From a checkpoint of a small transformer trained on Wikipedia.
Architecture: learned and rotary positions, no biases in attention or MLP, untied embeddings, normalized queries and keys, exclusive self-attention, hashed n-gram embeddings, skips across layers, capped logits.
Each number is 200 + 40 x the weight over its row's rms, rounded and kept within 0 to 999. Layers, rows and columns count from 0. The size before them is the row's rms in percent of the matrix's.

# layer 10 attention value, 576x576, rms 0.0548, rows 495-511, columns 384-479
115,211,260,228,201,225,203,149,202,217,223,207,223,149,178,137,213,204,279,152,193,237,176,164,161,168,204,266,203,164,196,212,215,271,265,263,222,192,216,133,187,219,257,220,216,199,208,196,183,193,229,180,159,185,207,233,259,154,202,213,193,241,143,210,167,243,221,161,199,240,242,247,237,208,143,185,138,162,234,236,198,209,107,287,210,142,206,258,200,167,222,212,209,230,212,201,184
117,191,180,194,187,115,168,171,183,154,135,211,169,200,176,188,171,252,183,172,250,231,167,229,201,196,170,176,194,294,259,182,167,169,221,254,157,219,154,211,225,176,113,244,139,133,140,227,240,225,187,220,185,218,198,121,221,223,179,301,283,128,279,160,264,166,227,172,199,205,149,232,225,144,177,274,231,213,128,120,128,238,257,179,144,166,232,154,221,195,166,223,153,268,212,199,214
115,190,139,145,233,270,207,179,152,217,163,206,217,209,289,190,197,275,262,268,196,226,231,241,226,233,156,184,160,130,209,240,205,234,254,200,150,194,280,247,168,226,210,158,227,188,188,223,164,251,260,215,221,121,160,151,180,154,247,187,217,220,234,280,93,97,175,218,225,142,268,218,240,185,168,197,234,175,197,183,221,173,243,175,221,135,164,220,178,246,169,132,188,240,183,231,177
117,144,263,211,156,200,202,203,240,183,201,220,189,288,209,226,160,148,238,261,215,131,205,144,179,258,182,198,234,220,182,209,172,221,191,184,227,221,207,148,146,200,225,165,191,224,122,199,288,181,257,204,219,196,127,173,225,140,195,251,127,249,292,217,279,223,150,244,147,206,207,177,186,169,236,219,205,176,278,249,202,170,192,222,192,201,161,143,180,245,231,210,178,184,187,280,211
113,240,250,189,179,112,162,149,177,192,208,244,220,265,172,217,172,97,235,135,237,191,163,196,269,191,201,198,200,212,233,188,199,231,179,199,259,222,216,264,271,159,129,245,359,181,214,287,180,176,196,236,239,243,168,137,254,201,149,174,241,225,153,190,196,229,213,216,255,162,225,260,211,161,170,161,209,230,283,285,201,166,285,293,198,146,179,190,111,231,268,125,151,185,167,145,166
116,200,251,246,185,183,179,142,247,232,178,104,174,176,114,196,126,205,187,110,217,126,210,156,215,203,187,163,164,192,153,190,198,156,195,192,166,204,193,245,95,233,151,202,191,168,204,188,246,230,196,167,181,173,190,143,146,208,145,236,214,176,166,174,220,171,159,193,229,222,271,179,217,195,258,161,247,194,176,276,214,142,288,233,197,207,216,195,197,165,251,226,102,163,165,189,194
118,212,167,198,153,111,135,279,255,178,185,165,196,253,157,223,200,138,179,161,232,229,214,99,205,247,215,232,260,215,213,162,173,247,188,243,211,212,259,191,174,285,182,163,178,237,272,238,194,211,160,197,262,225,197,224,231,199,176,172,247,239,239,170,213,211,159,232,195,208,216,259,238,216,246,260,298,170,201,225,261,207,176,233,223,228,126,228,165,208,246,182,247,193,210,269,204
117,202,154,159,172,206,235,240,150,240,243,257,214,174,208,148,235,272,175,256,247,212,238,262,130,236,234,231,233,181,85,170,183,168,208,211,221,225,203,180,185,162,271,160,275,168,172,212,210,263,232,215,185,222,218,204,208,179,185,307,202,188,250,197,246,140,245,169,239,207,165,209,280,138,196,240,161,171,230,180,183,226,211,205,217,215,240,182,219,241,182,144,211,184,234,179,194
112,204,197,179,138,172,154,223,193,200,211,266,176,280,160,211,247,204,198,199,133,166,216,118,153,207,207,250,244,186,244,153,202,164,224,208,256,122,165,253,170,210,177,183,225,187,158,165,234,222,190,216,197,212,204,249,116,220,260,180,168,172,264,238,227,240,316,176,231,216,222,224,168,191,207,190,224,211,273,197,232,266,230,209,183,203,175,159,172,154,184,171,148,194,185,206,202
113,173,166,171,179,200,183,201,187,209,171,192,176,151,223,173,149,237,187,132,182,210,251,121,241,142,181,135,207,193,182,223,135,226,207,251,179,229,177,214,203,197,236,191,197,245,198,194,216,257,242,145,214,189,238,210,154,193,142,248,210,174,247,125,201,248,206,270,224,165,185,232,167,188,304,151,142,222,190,144,183,233,203,183,150,234,199,206,121,204,303,161,277,185,193,129,172
120,216,195,168,218,255,206,126,168,267,155,170,144,194,297,159,169,197,187,221,160,190,171,225,199,188,219,162,145,217,187,239,207,153,195,124,122,259,195,174,245,223,237,200,208,225,146,172,209,177,110,169,173,234,214,239,237,197,176,213,219,169,222,196,229,265,187,260,191,252,211,177,215,191,186,138,267,139,273,140,181,227,229,100,234,235,171,113,182,201,204,183,243,218,280,222,157
118,236,252,193,234,222,154,211,213,197,202,174,160,168,171,153,264,220,165,191,181,125,146,231,124,189,122,214,202,259,247,176,180,126,216,185,218,165,252,180,264,271,168,157,273,194,195,251,145,158,228,156,205,204,207,205,175,123,121,178,112,239,226,213,162,236,203,253,225,149,136,183,221,110,149,165,193,209,301,176,151,148,157,228,168,213,195,171,221,112,181,231,209,182,162,232,171
116,197,131,230,177,248,178,232,156,236,197,236,225,258,200,246,208,138,219,241,152,155,194,142,192,250,119,159,214,122,178,252,119,204,181,277,245,270,214,139,229,180,217,172,202,215,227,230,235,210,296,234,216,208,138,165,216,188,198,228,166,212,212,182,161,220,155,259,200,198,234,170,219,151,166,196,184,165,218,180,136,233,148,167,171,186,218,198,239,172,183,205,200,226,208,213,164
116,211,217,170,205,210,187,121,129,154,248,186,202,180,251,234,193,234,213,152,165,157,230,191,210,215,205,220,283,239,137,205,165,242,244,200,220,189,156,236,215,156,208,166,241,174,199,222,270,238,195,181,185,218,97,202,169,242,263,268,193,160,120,167,220,206,134,179,198,251,190,202,190,226,250,215,185,225,197,176,216,226,154,300,182,192,162,213,139,205,169,189,245,156,251,191,264
115,247,223,246,140,188,164,259,183,203,236,230,225,199,260,184,148,216,168,209,240,225,187,189,212,196,231,160,213,243,110,189,216,208,164,129,249,248,184,115,264,193,212,231,221,249,184,191,223,208,239,180,146,264,259,177,105,108,160,188,163,189,197,219,203,200,160,133,251,250,265,156,173,164,151,200,172,203,268,241,227,251,102,227,241,204,134,91,161,182,217,220,210,224,216,165,244
116,259,212,115,235,175,199,188,198,197,246,260,234,261,210,200,180,105,247,229,119,264,177,160,223,254,179,253,224,235,239,182,218,207,234,161,248,215,160,156,222,263,185,196,223,181,217,202,249,207,235,188,213,156,205,192,245,194,233,241,311,269,207,218,133,232,188,180,256,155,241,167,237,179,143,167,200,264,194,256,154,197,220,249,149,283,235,216,194,172,239,120,230,233,122,225,180
121,212,270,203,137,219,198,148,273,225,259,226,161,164,178,170,173,210,193,163,214,203,314,231,130,117,220,181,182,200,127,186,222,154,142,247,146,244,184,220,261,232,237,146,191,164,214,277,153,128,145,169,245,204,211,138,235,213,165,172,203,244,191,243,160,224,184,129,188,145,206,149,134,116,182,208,233,215,201,162,209,163,193,249,254,273,156,168,237,244,194,209,125,233,174,176,170
# layer 10 attention output (transposed), 576x576, rms 0.0415, rows 495-511, columns 384-479
103,177,218,274,171,186,151,227,226,144,231,184,247,238,140,260,183,223,225,220,185,265,204,251,205,218,229,177,247,175,137,236,183,169,210,253,205,241,209,149,226,217,218,203,202,171,191,245,172,224,241,211,225,238,198,211,236,193,140,236,170,221,299,169,208,195,211,278,230,157,251,216,136,252,141,148,158,279,168,229,195,181,131,240,246,151,205,185,213,223,206,134,229,206,180,212,203
104,226,191,232,223,121,171,231,82,180,209,217,269,190,176,205,246,235,167,206,131,147,129,240,222,149,161,236,248,238,255,175,196,135,183,186,193,189,194,205,175,141,169,214,195,206,195,123,202,207,132,228,227,198,139,182,150,116,215,175,218,204,189,189,239,147,225,273,171,239,221,173,219,192,150,242,249,210,212,250,262,279,281,177,187,227,183,164,118,215,206,217,232,148,206,195,320
105,191,223,166,233,222,181,147,142,185,170,259,229,225,129,178,178,257,237,280,272,224,152,122,181,227,203,216,204,150,206,258,152,220,149,169,170,232,185,266,219,204,146,216,219,127,145,164,266,210,193,198,64,224,162,235,198,152,177,161,242,189,255,256,159,221,193,281,218,220,279,133,221,205,224,174,288,238,243,140,183,190,188,176,218,165,188,202,182,159,233,166,175,202,171,193,193
106,251,215,218,208,158,172,147,180,145,232,219,187,147,136,248,184,218,208,219,200,161,126,211,309,148,241,196,208,176,212,250,232,212,213,168,221,168,153,154,144,215,207,170,173,142,183,238,220,189,185,158,206,248,207,185,241,220,229,179,195,128,223,180,269,148,140,148,236,271,132,198,215,174,236,223,149,137,333,203,221,186,176,251,206,254,175,206,260,163,219,179,160,239,252,159,179
104,208,243,198,221,141,161,216,183,174,285,184,187,253,164,228,229,190,163,199,240,248,265,145,179,226,152,113,229,179,216,210,128,236,227,273,178,214,203,205,241,171,243,190,207,182,222,203,254,140,214,184,198,189,246,202,177,223,149,168,219,138,167,190,228,191,233,166,169,249,140,165,220,202,257,194,152,159,201,200,174,236,221,172,166,233,240,164,316,144,267,168,175,213,229,142,144
105,160,162,220,220,177,136,202,145,233,229,154,158,194,181,165,191,204,256,156,150,150,212,224,185,262,223,191,166,181,201,132,269,203,165,189,187,188,243,178,215,161,217,245,192,239,191,202,247,201,145,235,254,162,131,171,244,225,214,277,177,197,208,144,237,192,181,266,137,201,208,256,245,203,265,185,196,233,193,174,214,200,151,195,166,261,183,201,173,198,174,165,246,186,244,294,245
105,218,180,244,214,191,170,229,221,190,261,189,211,196,207,208,230,240,169,163,154,190,216,227,234,173,184,156,232,244,216,134,202,168,136,164,211,161,168,259,234,181,202,327,185,190,160,275,188,203,166,247,168,195,174,234,238,130,101,187,196,226,182,227,206,231,178,216,185,265,203,176,220,206,246,212,151,229,215,129,198,113,187,183,165,243,181,227,217,163,174,181,186,227,217,145,235
104,170,180,293,221,291,181,198,231,161,203,240,175,228,163,223,94,252,181,202,154,134,202,201,196,188,246,163,193,268,197,177,220,144,229,211,136,196,229,226,150,244,225,238,200,182,140,295,191,187,167,196,160,175,194,210,253,208,146,222,288,162,240,178,212,132,186,145,176,174,282,196,192,147,214,206,237,199,238,167,256,172,264,170,240,195,173,215,159,183,157,191,170,188,247,243,186
103,174,287,202,210,220,241,261,167,249,192,151,143,180,199,200,218,272,174,202,153,185,205,183,117,252,113,246,130,113,208,247,212,224,134,200,244,199,211,210,232,185,150,184,203,241,173,193,240,261,197,235,258,264,208,176,265,224,203,157,183,197,227,150,140,138,214,173,154,147,267,185,208,197,280,107,147,269,171,247,203,206,181,175,215,64,178,211,159,202,286,166,221,152,128,255,228
103,159,207,224,158,204,211,151,233,233,147,237,167,200,249,220,199,167,239,185,156,210,250,141,125,197,188,190,222,173,225,176,174,282,169,190,240,188,190,223,202,214,211,196,203,173,172,190,186,234,269,226,179,183,196,144,212,231,172,254,212,199,123,204,235,190,252,265,182,252,188,207,226,226,167,157,156,285,188,151,206,225,219,263,224,253,231,260,187,231,226,254,249,203,163,148,239
108,255,212,218,254,241,202,180,226,209,208,183,190,162,152,264,176,148,119,181,202,139,224,262,187,163,247,257,198,233,231,208,223,218,159,152,210,208,210,202,234,194,179,173,180,172,150,142,257,169,192,178,198,157,207,221,157,155,200,259,209,182,181,250,152,223,80,227,282,246,248,241,205,269,218,213,247,266,114,210,200,155,214,130,145,172,214,212,188,217,195,199,277,230,163,215,195
106,229,231,188,124,197,225,181,183,196,142,137,167,197,230,173,200,168,234,149,151,125,200,212,214,213,235,305,151,179,206,225,194,273,171,245,181,194,201,161,254,191,209,207,169,160,179,175,189,267,99,270,214,179,135,187,231,180,127,178,243,173,158,252,232,153,154,212,209,165,197,63,178,281,119,116,172,249,228,224,137,159,214,217,189,220,245,186,269,190,227,206,157,194,169,173,206
103,187,191,238,255,226,115,197,214,242,252,167,217,189,272,136,230,250,167,206,229,145,276,236,271,272,194,158,223,172,221,162,207,143,178,188,264,154,202,149,214,197,120,263,157,237,196,162,300,140,115,292,196,198,255,207,163,235,210,148,183,218,266,207,191,169,218,234,206,166,165,190,193,189,212,241,283,227,235,206,214,195,172,263,202,230,208,178,189,176,180,169,190,204,274,148,216
103,221,200,184,147,185,251,237,201,174,230,243,260,194,205,187,169,227,226,166,212,185,280,169,177,222,291,130,200,150,183,221,153,156,189,196,209,225,202,127,153,207,181,195,302,219,217,228,203,218,169,159,201,177,189,237,145,142,259,240,248,207,219,234,167,224,190,201,177,182,161,275,130,194,286,181,168,234,262,242,216,164,159,214,200,172,223,129,253,176,201,109,164,246,167,246,207
104,248,221,156,193,219,187,228,169,219,128,188,225,230,209,175,267,206,272,206,235,179,232,274,224,204,225,172,217,150,182,197,254,169,200,291,224,200,158,237,228,174,176,260,274,186,174,123,117,178,237,219,205,158,213,189,213,268,209,206,183,207,130,202,279,198,213,189,265,194,187,256,316,174,192,171,170,144,167,249,174,266,148,146,164,200,192,271,222,205,117,222,207,240,169,235,145
102,200,217,280,188,212,193,222,228,167,243,154,154,190,224,147,170,188,172,192,187,174,177,134,174,152,192,183,226,202,154,257,218,160,197,258,260,200,247,265,217,215,229,170,238,184,181,211,208,210,183,176,128,218,146,248,169,181,204,159,198,216,130,143,141,267,119,288,173,226,221,186,189,243,236,237,152,254,185,205,254,219,153,185,175,164,182,226,286,165,253,156,158,155,184,196,196
108,136,130,232,185,192,239,229,148,208,172,273,179,149,209,120,203,195,207,103,127,179,188,247,118,263,209,240,187,228,195,286,178,242,198,179,241,222,225,206,223,177,184,239,199,220,217,238,198,148,179,120,188,191,163,193,126,189,202,253,230,197,214,183,164,268,228,238,100,221,256,201,168,230,238,185,117,208,165,246,148,201,159,193,194,200,217,112,189,224,205,199,133,193,216,242,239
# layer 10 attention query, 576x576, rms 0.0492, rows 512-531, columns 384-479
129,193,204,150,130,265,185,215,230,168,200,233,245,241,146,232,220,223,177,176,210,167,227,227,257,225,220,221,206,263,168,239,152,188,206,235,176,220,152,193,196,180,137,300,174,153,176,249,246,236,207,129,225,183,165,198,208,227,186,237,250,216,135,234,276,220,154,223,187,132,170,223,235,208,210,266,222,167,186,173,186,160,206,240,177,174,211,192,222,203,181,211,165,168,169,274,187
104,244,161,184,159,210,166,148,229,179,163,275,192,146,226,100,204,200,159,210,200,185,188,191,283,212,248,216,182,271,216,170,170,177,247,255,152,177,221,186,155,232,280,211,139,149,168,178,183,199,230,115,190,232,182,171,214,258,262,238,200,269,225,174,239,248,177,200,179,171,204,272,149,170,188,195,254,172,225,215,218,229,243,288,209,142,180,238,138,93,231,181,217,183,264,195,276
077,246,261,178,212,170,163,157,146,213,229,236,162,219,175,193,201,196,236,233,209,173,202,163,265,184,227,149,197,265,135,181,146,229,175,230,164,218,157,168,244,184,166,191,195,185,131,251,208,189,220,202,236,236,207,198,173,180,238,228,252,143,229,283,159,236,220,164,123,169,231,210,216,187,240,219,239,227,123,200,299,238,208,170,181,214,230,201,273,239,200,274,270,225,152,240,206
075,198,190,146,180,292,182,257,166,206,145,215,244,216,189,154,239,233,116,159,239,273,232,189,183,180,223,234,272,272,201,208,178,234,163,254,124,228,271,183,206,179,202,229,235,259,128,185,212,153,146,230,174,206,168,171,173,256,185,202,226,243,166,189,198,173,219,227,205,174,251,188,188,255,223,184,139,237,207,220,230,220,188,227,319,197,247,237,211,185,283,126,205,185,210,194,183
063,176,253,190,221,160,166,201,150,239,249,145,214,226,182,148,85,184,243,228,170,176,179,199,137,231,196,222,107,235,260,168,232,157,155,222,287,93,127,219,219,177,187,158,200,200,235,185,177,192,221,170,180,192,199,204,195,211,127,251,188,244,169,211,114,228,201,222,223,219,202,136,244,139,244,198,210,194,269,224,240,251,130,210,216,203,152,205,206,180,114,190,214,185,202,184,194
075,213,72,214,151,203,202,169,188,180,173,204,233,213,211,223,218,247,170,239,229,144,236,159,187,191,263,138,231,218,231,205,176,215,202,201,215,223,200,222,269,267,259,201,257,185,172,214,244,194,231,227,166,230,207,206,177,248,264,232,254,242,241,159,306,225,185,186,139,195,199,245,224,202,161,204,170,237,183,219,202,153,218,261,255,246,275,210,198,151,224,152,196,129,214,198,174
079,234,140,221,179,143,233,159,229,174,163,209,175,192,227,277,160,260,166,190,175,247,260,203,216,179,179,224,160,207,219,180,163,226,228,226,185,193,213,196,259,241,274,263,286,140,228,180,235,200,134,280,136,266,202,258,183,247,174,208,181,218,208,216,226,185,258,186,162,167,146,215,211,194,172,231,265,191,169,135,223,179,186,216,220,230,264,257,204,193,188,144,219,160,182,188,198
095,168,218,198,169,201,248,154,116,169,166,200,188,171,172,223,159,223,265,138,262,178,162,157,176,216,182,125,267,234,218,236,185,142,278,191,283,286,127,180,199,199,159,187,165,192,172,226,193,165,148,223,179,247,199,150,164,175,275,177,217,240,174,234,186,167,216,198,191,157,187,263,138,150,217,223,224,225,220,270,224,241,225,242,262,170,190,188,211,136,155,152,266,251,145,192,178
136,248,179,133,203,241,148,231,163,221,202,214,229,208,238,243,263,151,186,159,204,164,256,169,337,213,191,150,211,186,178,212,129,191,181,176,173,184,215,227,170,159,182,212,179,208,238,195,217,208,187,123,169,203,122,192,206,250,214,209,212,230,264,171,204,215,189,205,170,150,196,161,178,186,170,219,271,114,205,176,197,199,170,228,145,177,210,219,213,166,200,173,200,163,190,218,270
134,282,212,206,134,206,133,154,233,210,155,180,164,224,213,177,206,212,168,234,229,220,191,140,198,115,144,183,184,148,188,144,220,211,250,164,148,243,216,217,187,178,237,190,123,204,157,244,220,208,195,39,154,131,255,210,149,210,227,211,156,187,256,258,169,222,185,237,235,205,180,219,163,149,189,180,147,266,156,169,157,222,228,240,245,200,197,211,201,249,207,229,198,255,239,176,184
081,165,204,255,213,175,223,252,164,191,258,262,238,178,197,168,178,177,235,170,250,228,197,216,169,193,208,203,199,220,155,254,224,152,127,210,191,180,242,214,128,230,253,281,195,205,192,157,244,177,113,279,271,119,195,162,204,203,187,212,159,185,182,157,156,163,245,225,246,103,184,195,276,194,198,217,191,185,212,179,244,189,184,213,187,210,180,248,142,185,242,201,174,162,233,242,250
071,181,148,178,194,230,146,174,251,188,271,123,221,193,213,198,196,164,146,229,156,170,193,163,253,178,227,204,239,171,222,163,197,245,255,178,172,242,231,196,245,234,198,176,184,147,215,173,196,225,238,164,179,253,233,227,197,200,229,169,211,195,237,175,325,235,173,121,220,248,218,204,169,226,219,167,198,192,196,247,145,184,252,226,270,217,177,211,230,176,216,149,223,254,189,213,212
081,208,221,260,177,152,189,215,189,146,241,236,128,154,150,217,150,190,239,263,254,245,224,280,140,186,121,210,148,253,177,179,173,117,203,169,252,266,196,227,143,214,224,270,188,256,193,201,198,263,172,227,258,205,231,207,95,220,153,266,179,127,184,210,108,213,222,292,215,256,230,217,146,229,223,219,212,206,166,187,240,210,192,146,210,192,194,147,155,279,238,160,197,239,291,189,252
085,176,174,120,259,235,136,189,167,233,200,170,220,192,216,231,184,285,149,245,117,222,167,161,282,219,211,169,187,175,246,159,182,184,187,182,196,213,219,237,241,227,228,182,232,245,179,183,202,180,136,196,145,266,224,209,171,208,167,166,187,162,215,177,293,245,220,191,252,189,116,211,192,293,197,164,229,266,189,143,197,230,183,193,242,164,248,218,225,201,251,157,207,212,144,256,236
081,199,117,186,222,188,170,131,188,260,166,196,216,215,149,230,231,270,153,195,143,223,226,162,275,225,241,143,210,194,279,166,229,250,208,179,154,209,263,177,228,226,209,172,238,206,145,222,244,223,171,242,158,217,224,211,167,206,207,207,141,211,243,206,270,181,208,172,204,146,186,217,214,257,240,145,241,216,139,192,220,242,228,181,288,233,181,192,235,177,214,144,216,191,181,240,208
102,156,117,270,214,175,184,292,222,212,221,198,210,175,111,231,205,256,233,221,246,247,234,142,146,244,203,228,207,227,200,232,251,187,178,201,148,216,175,179,138,187,240,245,204,237,264,154,219,184,251,161,147,250,243,162,170,135,209,162,231,190,114,154,185,160,177,216,163,231,202,153,210,263,163,187,182,136,180,153,142,148,138,142,195,186,189,246,169,135,193,200,182,181,146,204,249
102,144,234,135,176,171,122,317,212,198,230,204,206,205,186,198,212,175,202,190,214,225,156,145,257,250,203,254,215,201,169,200,194,182,198,179,190,173,209,214,204,181,265,143,241,162,182,202,220,158,180,168,268,197,272,236,186,194,172,149,250,211,207,234,211,186,265,125,209,200,219,230,286,190,220,249,176,198,189,302,237,205,192,200,237,264,155,160,245,252,322,203,234,147,149,203,258
099,136,239,205,180,177,235,198,147,162,249,193,231,164,180,177,251,168,288,226,219,187,162,227,119,218,208,224,209,146,181,224,212,161,165,225,208,247,220,212,245,147,196,201,239,201,228,277,220,169,178,97,138,189,128,159,191,207,219,173,204,220,189,289,116,256,154,201,199,196,137,125,222,224,261,238,201,266,157,201,189,202,214,211,176,136,225,232,212,178,149,182,168,197,136,174,196
102,234,150,180,177,195,300,252,109,191,191,169,221,175,211,211,220,192,240,216,228,156,197,184,257,175,236,234,206,189,230,205,301,166,178,228,232,260,265,128,178,159,174,191,186,206,130,199,222,169,224,151,238,206,226,137,182,285,236,222,161,177,240,205,256,247,244,253,161,177,191,182,189,170,257,248,160,232,274,172,203,206,209,232,287,210,171,241,238,172,188,207,177,260,184,141,192
101,162,181,182,193,264,198,197,272,163,145,204,209,188,196,202,196,227,221,154,249,170,175,176,209,212,261,237,253,156,208,148,173,210,134,182,178,175,107,127,248,161,239,258,237,188,241,213,205,241,183,185,171,106,273,199,232,233,184,144,216,194,151,193,208,226,151,211,118,214,129,197,161,179,167,217,150,192,237,207,229,181,208,171,204,128,205,236,233,168,229,181,185,205,146,274,130
# layer 10 attention key, 576x576, rms 0.0501, rows 512-530, columns 384-479
105,279,238,263,245,140,284,206,194,161,226,128,143,172,256,153,158,183,247,156,238,226,214,220,123,163,208,184,189,226,200,107,288,128,230,220,222,257,217,218,209,239,307,240,140,223,210,242,195,154,234,176,241,222,207,214,205,211,227,320,266,152,200,190,202,260,159,243,120,218,219,121,243,198,270,237,211,177,186,173,203,193,123,216,181,293,241,138,217,193,200,218,170,181,144,159,175
103,220,242,152,201,261,194,246,160,151,216,200,248,165,176,276,172,227,213,214,191,219,195,240,193,159,168,195,201,221,136,161,265,268,147,179,197,206,156,203,244,217,221,163,271,170,220,191,229,197,211,215,256,236,245,189,179,209,147,243,208,247,268,214,257,180,255,214,193,214,151,164,156,141,143,184,259,137,241,177,143,170,270,220,223,166,180,257,190,162,234,205,252,163,235,233,180
093,277,163,140,119,223,198,194,208,286,247,212,245,203,256,187,229,245,211,213,214,235,199,213,187,232,204,179,177,168,217,222,148,207,204,170,193,185,225,230,144,240,242,166,300,160,246,202,134,268,239,205,212,196,167,96,317,179,174,165,227,236,164,223,182,153,161,165,140,238,196,241,210,212,173,266,151,173,204,113,183,246,245,139,243,216,168,138,202,196,162,206,211,178,164,210,135
085,212,206,149,224,209,236,202,237,244,196,109,273,153,242,207,312,219,126,174,148,173,156,225,207,180,148,172,210,228,284,223,227,181,198,199,174,237,155,265,224,176,138,284,193,245,190,219,196,191,277,216,199,151,115,256,209,242,251,185,170,228,188,201,160,145,278,150,251,171,156,225,224,170,227,212,221,179,232,238,229,241,216,259,179,150,127,232,240,210,311,215,250,132,220,152,178
069,198,177,221,197,195,172,185,176,214,224,150,133,204,165,204,192,103,239,245,189,222,210,172,115,283,247,267,206,191,184,220,90,250,251,168,152,199,230,156,222,170,155,201,163,231,177,250,133,125,180,220,149,313,262,176,191,208,169,145,227,226,173,193,219,204,203,284,242,197,210,87,161,165,146,211,178,186,218,238,179,200,156,122,217,239,167,230,198,196,163,209,212,225,160,170,201
069,172,236,181,213,229,227,119,297,171,232,236,234,182,210,207,208,171,156,124,187,184,185,194,225,233,128,213,211,177,221,189,254,228,164,191,179,209,154,193,193,145,230,144,260,180,284,155,203,162,204,258,186,141,131,216,276,126,185,286,255,206,198,231,185,187,213,144,282,164,160,254,267,231,253,208,269,194,231,177,135,121,229,198,175,227,198,247,188,202,176,226,240,200,245,195,225
075,196,126,211,190,234,220,123,187,215,257,247,146,127,299,228,188,152,166,127,170,152,196,179,270,231,159,173,218,228,268,170,213,173,161,162,137,190,177,190,164,197,190,164,185,134,230,169,216,197,183,241,248,109,182,223,265,268,210,266,216,208,184,168,204,246,262,185,139,206,136,213,250,191,198,115,213,198,150,146,173,182,182,197,217,258,224,220,230,172,182,207,146,168,187,223,228
096,221,224,195,193,178,224,154,182,115,158,181,209,185,192,238,143,146,187,145,173,248,194,206,265,210,176,173,213,184,115,245,149,192,264,209,210,181,187,216,256,241,217,196,178,146,208,201,145,204,227,331,186,253,226,198,182,253,177,136,249,256,199,208,149,219,201,260,159,134,166,214,208,153,219,216,144,161,163,215,201,245,232,189,185,158,214,228,199,159,268,229,283,218,155,149,134
103,147,216,188,170,230,241,197,244,168,242,202,187,221,275,266,241,221,107,191,179,230,110,140,188,142,172,220,136,146,228,115,191,211,231,258,303,226,291,187,210,115,245,226,150,212,161,243,234,191,239,99,177,203,263,271,216,180,213,204,229,184,147,287,217,203,206,244,234,204,193,174,204,169,130,176,144,245,209,232,231,257,181,137,220,197,289,190,140,222,210,166,212,202,247,258,194
106,185,220,244,180,248,166,202,123,123,237,172,207,233,190,172,175,187,195,168,193,205,124,178,207,178,191,244,193,163,214,146,210,244,187,159,190,216,222,227,165,229,199,207,208,264,177,185,259,231,223,54,198,205,147,225,180,209,189,239,243,243,244,199,207,298,223,227,122,250,189,85,195,222,135,134,191,293,190,107,168,193,195,192,234,221,230,230,138,202,164,209,133,154,213,174,105
065,235,127,272,244,207,203,192,281,244,112,273,176,244,237,137,174,199,251,239,182,268,274,224,188,221,227,205,232,256,261,210,209,204,218,226,225,185,148,174,176,191,164,225,221,143,232,288,197,226,248,163,226,191,207,175,241,259,176,232,202,211,157,196,192,210,234,349,175,185,169,234,159,196,144,201,210,178,229,222,194,274,208,245,215,177,143,204,143,135,160,160,203,259,205,253,211
074,242,202,233,138,268,240,202,167,188,235,267,205,210,199,172,227,155,130,183,125,112,208,245,207,204,173,163,194,238,244,163,214,183,247,191,208,240,283,192,202,193,254,198,209,218,213,128,222,156,232,287,171,197,260,163,240,154,217,242,202,179,218,223,198,179,186,118,183,136,256,201,268,231,251,232,251,131,190,171,214,176,268,169,158,171,193,169,176,303,251,229,185,149,245,148,264
076,134,220,238,175,209,129,127,284,161,171,174,186,267,204,197,210,211,205,155,196,225,201,233,273,203,247,248,216,227,165,271,241,189,209,161,211,153,200,233,236,127,202,87,187,208,209,215,240,188,187,134,111,219,158,173,188,130,141,176,215,168,154,215,171,229,114,150,252,192,173,224,171,171,182,179,210,252,183,184,200,220,232,185,216,165,245,177,224,136,203,197,170,209,219,251,220
088,174,152,160,186,187,148,201,178,175,229,208,213,201,238,174,229,200,263,259,130,191,261,179,219,176,197,221,222,227,234,182,135,186,254,133,217,186,160,251,219,142,306,170,219,175,179,261,178,121,263,203,210,207,182,193,174,179,211,237,159,172,189,205,174,165,137,269,194,166,187,222,154,230,206,172,166,195,262,167,206,200,179,253,225,224,225,279,185,178,273,214,109,225,213,189,212
080,258,181,188,185,145,229,155,189,170,127,162,151,266,86,269,234,243,237,229,245,232,150,139,154,163,247,203,185,198,141,203,197,204,181,235,162,196,231,172,204,226,214,158,225,221,139,239,238,186,150,234,145,318,295,278,176,181,171,233,201,124,229,158,206,190,175,176,152,227,153,257,155,159,231,254,237,252,205,238,200,196,198,221,161,201,203,149,158,202,261,198,210,173,268,242,216
095,209,205,235,222,134,243,199,204,153,203,190,177,221,233,198,127,169,215,210,217,243,227,173,202,196,211,263,213,112,208,225,272,180,201,140,214,201,167,170,196,128,173,307,165,216,202,159,161,150,253,211,93,262,202,205,236,207,213,173,174,203,193,141,205,147,189,236,117,142,161,210,183,160,211,208,232,143,246,204,168,201,190,155,271,214,235,194,146,167,193,241,164,169,224,193,139
111,184,181,238,168,274,160,189,210,175,204,203,205,258,204,210,220,182,232,228,189,216,198,155,209,278,107,250,222,214,194,233,174,222,225,165,169,182,196,211,168,212,267,158,138,173,201,261,229,136,138,98,166,166,171,207,205,136,148,197,217,234,174,240,242,214,229,189,206,197,192,197,223,258,239,261,186,241,260,239,211,215,192,214,208,205,146,155,247,173,189,271,293,268,215,232,179
099,189,164,171,270,177,170,182,143,240,223,191,230,137,154,201,153,172,227,242,145,126,195,224,185,188,224,207,215,225,186,128,154,158,221,144,173,115,187,156,213,186,218,155,212,205,210,141,229,212,144,211,209,214,190,202,159,136,191,184,211,241,194,267,185,219,122,160,178,211,182,182,254,262,248,260,203,208,164,121,212,211,242,162,227,189,230,269,199,111,130,98,193,232,180,163,198
104,218,158,149,176,174,156,239,187,253,182,242,247,105,145,284,275,161,333,190,189,236,165,200,211,179,216,177,230,139,273,205,238,154,183,159,211,219,219,113,150,260,173,183,156,255,168,138,198,152,243,126,211,183,212,187,224,188,233,207,181,149,261,183,165,286,196,247,227,152,197,196,179,202,221,174,192,202,183,171,228,151,209,208,251,185,206,227,225,189,196,193,234,233,188,139,293